Weights of a small GPT-style language model, trained from scratch on English Wikipedia: 14 layers, vocabulary 8192.
Each number is 50 + 12 x the weight over its row's rms, rounded and kept within 0 to 99. Layers, rows and columns count from 0. The size before them is the row's rms in percent of the matrix's.

# up: layer 4 MLP up, 704x256, rms 0.0583, rows 459-467, columns 0-127
# down: layer 4 MLP down (transposed), 704x256, rms 0.0586, rows 459-466, columns 0-127
# gate: layer 4 MLP gate, 704x256, rms 0.0588, rows 460-467, columns 0-127
up459 093:41 78 73 48 70 46 31 44 40 61 77 62 45 34 59 65 43 49 60 55 54 62 35 72 40 48 37 57 53 40 50 60 51 65 62 63 33 55 48 39 52 57 50 52 59 58 48 60 62 47 45 61 27 63 54 29 46 53 61 76 38 44 49 40 50 26 70 52 36 28 64 38 43 57 41 27 47 54 62 56 40 42 39 58 50 74 71 71 47 59 50 51 16 53 47 51 45 68 35 39 79 42 45 74 60 66 53 34 47 59 42 56 30 58 48 37 60 42 37 63 42 60 45 54 41 58 35 40
down459 097:72 50 29 68 48 54 29 42 37 44 47 27 59 85 39 52 38 42 52 49 62 60 40 31 44 57 47 41 47 38 54 56 39 57 48 48 63 41 51 33 53 52 43 43 48 35 47 69 26 51 40 27 64 56 42 54 45 51 56 63 74 71 49 54 57 46 50 62 53 43 47 37 53 54 49 71 52 36 60 63 41 68 66 28 51 46 52 73 54 61 45 49 42 42 48 49 57 53 75 42 38 64 57 42 53 30 40 54 55 50 48 57 65 56 51 49 60 48 60 61 55 48 73 41 48 52 47 26
gate460 104:74 56 67 46 64 34 44 48 54 61 59 67 55 73 52 43 58 59 40 49 41 61 55 73 65 36 38 52 30 30 51 38 66 52 53 36 42 33 54 32 54 50 52 36 59 55 44 68 54 38 43 68 64 38 21 47 50 51 36 62 48 33 41 52 69 58 49 54 50 51 46 28 54 31 55 40 58 64 43 59 58 55 64 39 57 47 36 68 56 65 56 55 21 45 35 63 63 57 31 45 57 66 50 50 54 47 34 57 65 64 64 41 47 40 44 46 43 52 43 52 45 33 42 48 52 58 66 46
up460 100:36 69 56 50 61 49 57 46 52 70 57 24 60 76 39 35 47 42 59 38 51 49 52 58 50 44 42 63 38 56 53 55 33 53 59 61 52 44 44 44 51 58 73 50 57 63 54 73 65 58 46 69 55 59 47 54 37 57 63 59 47 53 44 43 38 53 68 40 38 36 48 32 68 17 67 46 46 64 38 52 34 67 40 47 43 56 46 50 55 16 52 43 67 41 50 51 55 59 27 58 52 57 53 53 41 62 52 49 46 32 31 48 59 29 39 57 69 32 47 36 59 59 43 44 54 80 64 53
down460 101:47 53 42 63 49 39 46 44 54 52 55 35 32 69 43 28 45 31 54 67 53 39 55 38 30 56 68 49 51 48 48 54 61 53 37 31 49 47 58 43 42 25 57 52 38 55 59 40 46 47 51 46 49 35 55 68 52 65 57 38 42 60 62 40 39 59 40 35 48 48 57 67 46 55 57 65 56 51 48 46 35 55 43 42 12 48 47 56 32 50 31 46 80 58 49 50 49 43 42 45 58 30 39 47 67 65 52 66 43 63 58 33 76 36 45 40 48 54 46 56 62 54 53 40 43 58 54 51
gate461 100:39 43 52 50 51 42 62 51 52 51 36 46 51 53 21 47 47 23 30 69 31 68 53 48 49 36 42 60 52 53 52 41 48 31 54 54 39 33 52 31 46 42 45 57 44 49 51 41 44 49 42 79 33 65 51 53 43 52 51 56 39 38 36 60 38 43 55 60 29 43 77 50 57 42 70 57 54 28 45 51 41 46 33 49 39 60 56 47 35 51 21 23 40 47 46 47 47 55 40 47 65 41 33 55 65 52 50 15 54 41 59 63 74 36 65 57 25 65 39 29 31 29 49 51 42 55 65 62
up461 100:51 57 45 68 31 54 52 26 44 48 53 33 49 64 48 68 40 60 41 72 70 30 30 53 75 54 75 37 43 76 38 58 53 78 62 50 48 51 59 39 56 46 43 48 57 66 59 62 44 62 61 63 44 42 47 51 52 14 59 53 42 55 64 45 47 44 53 37 46 47 28 55 32 67 55 32 59 50 37 40 71 77 64 40 54 52 50 54 55 44 60 47 61 32 43 66 62 61 50 45 54 74 39 48 52 44 54 54 46 46 64 54 56 43 40 47 38 60 36 52 58 37 38 44 59 36 44 22
down461 101:51 48 30 49 60 63 45 73 43 31 39 44 48 35 44 50 45 22 54 41 60 53 42 52 48 64 34 46 40 23 70 61 50 44 60 31 60 44 19 35 47 53 47 70 43 35 56 35 48 71 43 37 51 52 54 65 62 64 34 54 47 46 69 53 61 43 59 64 45 32 63 50 41 43 61 39 37 57 53 42 38 56 44 48 84 40 44 52 56 58 58 39 51 45 63 35 49 26 40 51 33 42 65 69 37 49 67 31 47 30 37 40 48 60 48 48 51 49 63 46 39 52 56 32 39 42 51 52
gate462 102:44 48 59 59 38 31 55 70 44 28 60 70 33 73 43 50 52 50 64 41 50 71 40 32 64 62 47 36 53 49 58 28 57 34 44 52 46 54 39 31 42 64 54 61 52 42 29 29 48 79 53 46 67 51 51 45 48 52 75 52 70 33 57 46 82 64 66 50 30 46 43 54 63 61 71 51 38 37 34 49 39 50 58 63 74 39 57 50 31 36 52 45 49 46 54 60 43 51 24 62 61 62 64 66 47 35 57 45 66 54 58 39 47 70 13 41 55 25 36 48 38 38 47 52 60 60 34 33
up462 101:47 51 38 49 39 60 54 43 44 48 29 30 29 40 53 60 63 41 71 64 62 64 66 40 50 49 60 61 49 61 39 50 49 35 47 44 39 58 35 58 54 53 43 53 78 65 45 55 62 55 70 28 27 35 54 38 54 33 62 60 64 64 37 30 27 42 34 43 61 54 37 36 51 80 56 56 28 41 48 50 41 58 62 26 48 58 66 31 38 56 52 53 63 50 29 51 60 36 64 43 42 50 55 51 68 40 58 45 45 47 52 60 55 31 53 68 45 70 47 63 54 67 60 57 28 68 65 62
down462 102:55 52 57 59 71 65 40 48 60 75 50 54 50 54 49 49 28 69 38 37 47 25 41 53 48 47 37 49 49 42 51 55 62 68 48 62 70 52 51 46 48 72 60 50 52 42 32 47 31 32 58 50 41 60 35 37 54 58 60 43 32 61 54 59 35 44 31 49 60 62 64 54 37 34 44 24 53 48 41 59 66 56 42 63 64 40 40 53 54 65 42 29 47 67 51 76 47 45 53 66 68 55 41 50 65 61 53 50 46 44 56 36 59 58 54 41 43 45 53 46 54 62 42 47 44 46 62 53
gate463 098:27 58 53 56 27 59 63 73 52 51 57 55 50 72 52 43 50 65 34 52 57 43 26 51 53 33 72 58 59 60 42 51 38 46 48 53 32 49 49 71 42 39 46 53 35 52 45 72 61 45 52 75 50 36 41 54 51 48 48 65 22 54 74 50 63 65 47 60 62 50 31 48 52 43 44 51 44 34 42 60 74 53 61 55 54 72 36 43 37 46 60 62 50 44 47 39 51 80 78 52 53 65 49 49 43 46 45 69 63 59 77 51 37 38 53 52 46 30 38 51 46 43 49 52 43 51 39 39
up463 101:54 51 34 42 65 61 70 59 64 60 36 42 54 52 29 55 42 42 23 60 36 45 41 45 41 39 18 62 40 46 53 72 33 66 40 38 64 31 51 48 45 50 27 51 46 57 43 60 60 43 51 60 52 65 58 70 45 18 83 55 39 46 41 33 41 67 53 33 46 40 43 58 47 33 41 40 36 56 62 52 47 46 54 51 52 64 36 39 58 39 39 37 64 48 59 25 48 46 55 57 38 52 66 37 57 48 55 57 59 36 68 56 45 51 60 58 43 39 46 57 59 52 53 51 51 54 53 45
down463 100:80 28 57 48 47 42 66 53 54 23 55 37 56 36 68 61 58 59 76 31 35 55 48 42 43 56 55 52 56 74 67 18 47 73 61 41 49 55 37 09 56 49 46 48 58 42 57 57 49 52 51 20 76 71 41 45 49 56 55 40 63 58 39 61 69 45 58 46 45 46 70 26 54 73 62 54 49 57 47 32 40 60 22 42 41 40 60 58 45 42 57 50 34 66 42 56 62 37 27 39 60 48 46 49 41 30 48 52 46 56 26 52 59 57 34 58 59 56 49 55 66 46 57 65 54 53 39 58
gate464 101:32 54 45 53 48 44 41 65 53 52 67 54 64 38 50 59 55 60 51 43 46 54 55 25 72 64 54 49 40 70 47 61 41 19 49 63 47 74 53 48 50 70 53 37 53 72 57 46 49 58 36 60 49 57 48 55 48 37 56 49 54 52 12 47 39 67 50 36 44 36 57 53 40 29 51 47 44 50 41 30 70 59 53 50 62 40 58 61 62 33 53 57 23 39 80 60 35 59 37 47 43 31 52 59 51 42 52 42 62 62 53 30 56 58 43 45 53 65 60 49 47 60 61 28 48 43 32 51
up464 105:42 59 30 38 50 58 58 52 36 60 58 51 52 46 44 66 64 60 42 58 48 68 38 40 45 44 43 45 40 46 65 74 67 55 46 31 64 43 72 67 44 57 25 64 44 64 38 54 43 53 22 41 30 48 62 24 60 46 51 63 33 54 38 36 33 47 42 45 65 59 42 45 48 37 43 47 51 54 57 56 35 64 43 66 73 31 52 41 44 48 50 53 64 59 44 26 34 69 32 52 71 47 60 57 56 53 57 58 54 56 56 46 57 76 52 51 60 42 61 37 52 59 36 51 38 21 62 61
down464 096:55 47 49 52 51 47 36 46 70 60 41 39 42 43 56 39 52 58 53 57 55 47 61 50 48 49 42 41 55 58 59 67 66 36 64 49 41 36 44 61 31 58 47 59 40 48 54 35 41 50 53 50 49 58 45 43 53 48 49 61 70 58 35 38 40 74 66 51 53 42 62 62 57 48 43 45 65 57 35 53 58 49 44 63 31 68 44 70 76 52 65 46 43 57 34 53 60 67 54 28 67 70 52 50 99 58 54 65 47 64 48 52 54 60 47 65 58 60 46 64 66 47 51 29 40 45 54 36
gate465 099:64 39 47 61 51 45 68 53 72 36 51 10 52 53 61 54 57 35 64 46 53 78 56 63 38 62 30 60 54 51 50 79 41 61 58 49 51 35 45 78 58 57 61 50 58 75 60 29 57 51 51 61 35 52 50 44 52 44 37 55 48 58 33 68 29 68 52 47 53 46 57 62 55 53 54 51 56 56 52 40 65 57 55 60 61 45 34 32 17 44 33 40 51 58 40 40 47 53 46 55 26 54 70 47 52 61 59 63 41 61 45 53 40 45 58 40 53 47 47 34 61 68 35 59 43 44 49 36
up465 096:48 54 45 50 74 23 61 50 75 37 47 41 60 44 46 45 58 38 50 48 51 47 45 44 48 35 26 48 46 28 40 56 55 40 51 32 37 66 42 31 60 37 50 46 70 29 61 57 45 61 55 44 43 43 47 13 46 42 53 48 46 47 57 77 43 37 44 58 69 59 49 37 26 83 46 42 47 45 40 68 43 35 56 57 43 55 58 53 57 60 33 49 61 61 57 66 63 44 49 43 41 32 31 58 43 38 54 28 67 40 52 52 20 55 66 57 47 33 28 48 44 62 47 68 37 55 60 52
down465 098:57 25 52 45 19 52 39 70 24 66 58 63 41 48 48 77 37 55 29 44 50 55 69 67 39 55 62 65 54 58 62 45 46 39 58 56 53 38 59 58 59 33 44 54 51 67 68 31 51 48 52 43 51 64 39 76 63 65 54 41 59 40 71 38 52 63 60 43 39 33 58 43 61 33 43 56 41 45 62 34 39 53 50 49 37 34 26 52 46 41 43 61 38 79 40 39 53 58 52 53 56 61 44 60 22 76 52 42 42 52 41 32 69 46 52 64 60 53 47 48 29 43 40 32 62 61 27 52
gate466 104:43 42 56 37 62 46 55 55 50 65 47 57 28 77 66 46 45 65 43 56 36 47 45 54 63 35 30 52 38 41 51 53 30 37 60 45 44 40 41 31 61 40 53 45 43 45 47 63 53 33 90 38 60 62 34 41 47 42 46 71 57 42 46 71 66 50 38 63 59 40 58 58 40 51 47 59 51 70 60 33 63 52 53 54 45 41 43 65 58 73 60 65 33 75 48 37 63 27 73 41 54 48 30 62 37 54 49 32 54 47 58 52 55 56 61 59 38 50 57 33 42 33 52 43 62 68 85 34
up466 098:50 47 49 53 55 73 40 47 43 52 64 71 37 75 53 44 37 59 50 42 69 48 55 62 44 40 49 36 35 45 43 52 58 44 51 32 53 56 56 40 60 34 66 67 55 45 30 49 61 48 39 22 43 51 40 39 39 60 49 55 40 47 48 63 40 38 40 43 36 34 46 49 25 48 42 50 57 52 66 30 51 32 53 50 47 66 31 48 44 63 61 54 49 67 51 23 46 41 54 53 38 56 41 36 55 38 26 50 39 47 49 40 61 45 78 69 61 47 54 54 65 29 47 45 52 62 54 36
down466 102:38 48 55 36 41 52 47 32 76 43 42 39 46 49 30 70 45 52 65 44 35 39 65 41 49 56 62 76 74 43 40 40 71 63 31 39 60 67 55 61 50 41 53 45 56 51 51 66 59 49 27 63 43 37 69 68 89 54 45 48 35 53 45 61 37 48 58 51 51 47 59 49 40 44 55 38 44 41 52 46 15 48 36 53 60 50 48 44 40 43 57 46 71 48 60 50 51 59 20 45 48 55 69 39 82 59 61 54 71 58 32 51 62 51 58 38 36 56 34 67 48 49 54 49 43 51 41 47
gate467 092:56 63 38 68 53 41 62 57 49 38 38 51 50 44 41 37 61 42 49 48 43 55 37 56 68 53 58 74 48 57 50 54 62 52 62 69 51 62 49 64 46 66 46 55 49 51 51 79 46 40 49 29 49 50 38 45 72 33 45 53 67 62 34 35 58 60 59 65 75 42 38 62 49 65 34 68 64 44 59 56 14 34 26 43 42 66 65 40 45 73 59 27 51 19 49 68 51 52 32 60 78 51 46 66 46 44 39 26 37 48 54 54 50 53 42 40 55 66 43 71 67 73 38 48 31 46 43 49
up467 091:72 40 44 42 57 52 70 42 71 47 50 71 49 41 53 51 63 58 49 39 20 37 37 50 43 43 40 77 46 63 09 40 49 43 44 47 53 36 70 45 58 56 42 61 52 37 56 42 57 54 57 30 48 61 44 59 53 41 40 43 44 63 31 51 56 49 39 40 59 58 61 52 37 25 50 47 43 51 74 57 72 61 57 58 65 52 48 51 73 55 66 63 39 44 52 54 79 66 63 62 57 48 67 62 31 39 52 48 37 44 54 48 37 40 21 24 44 48 56 63 43 69 54 56 55 42 57 43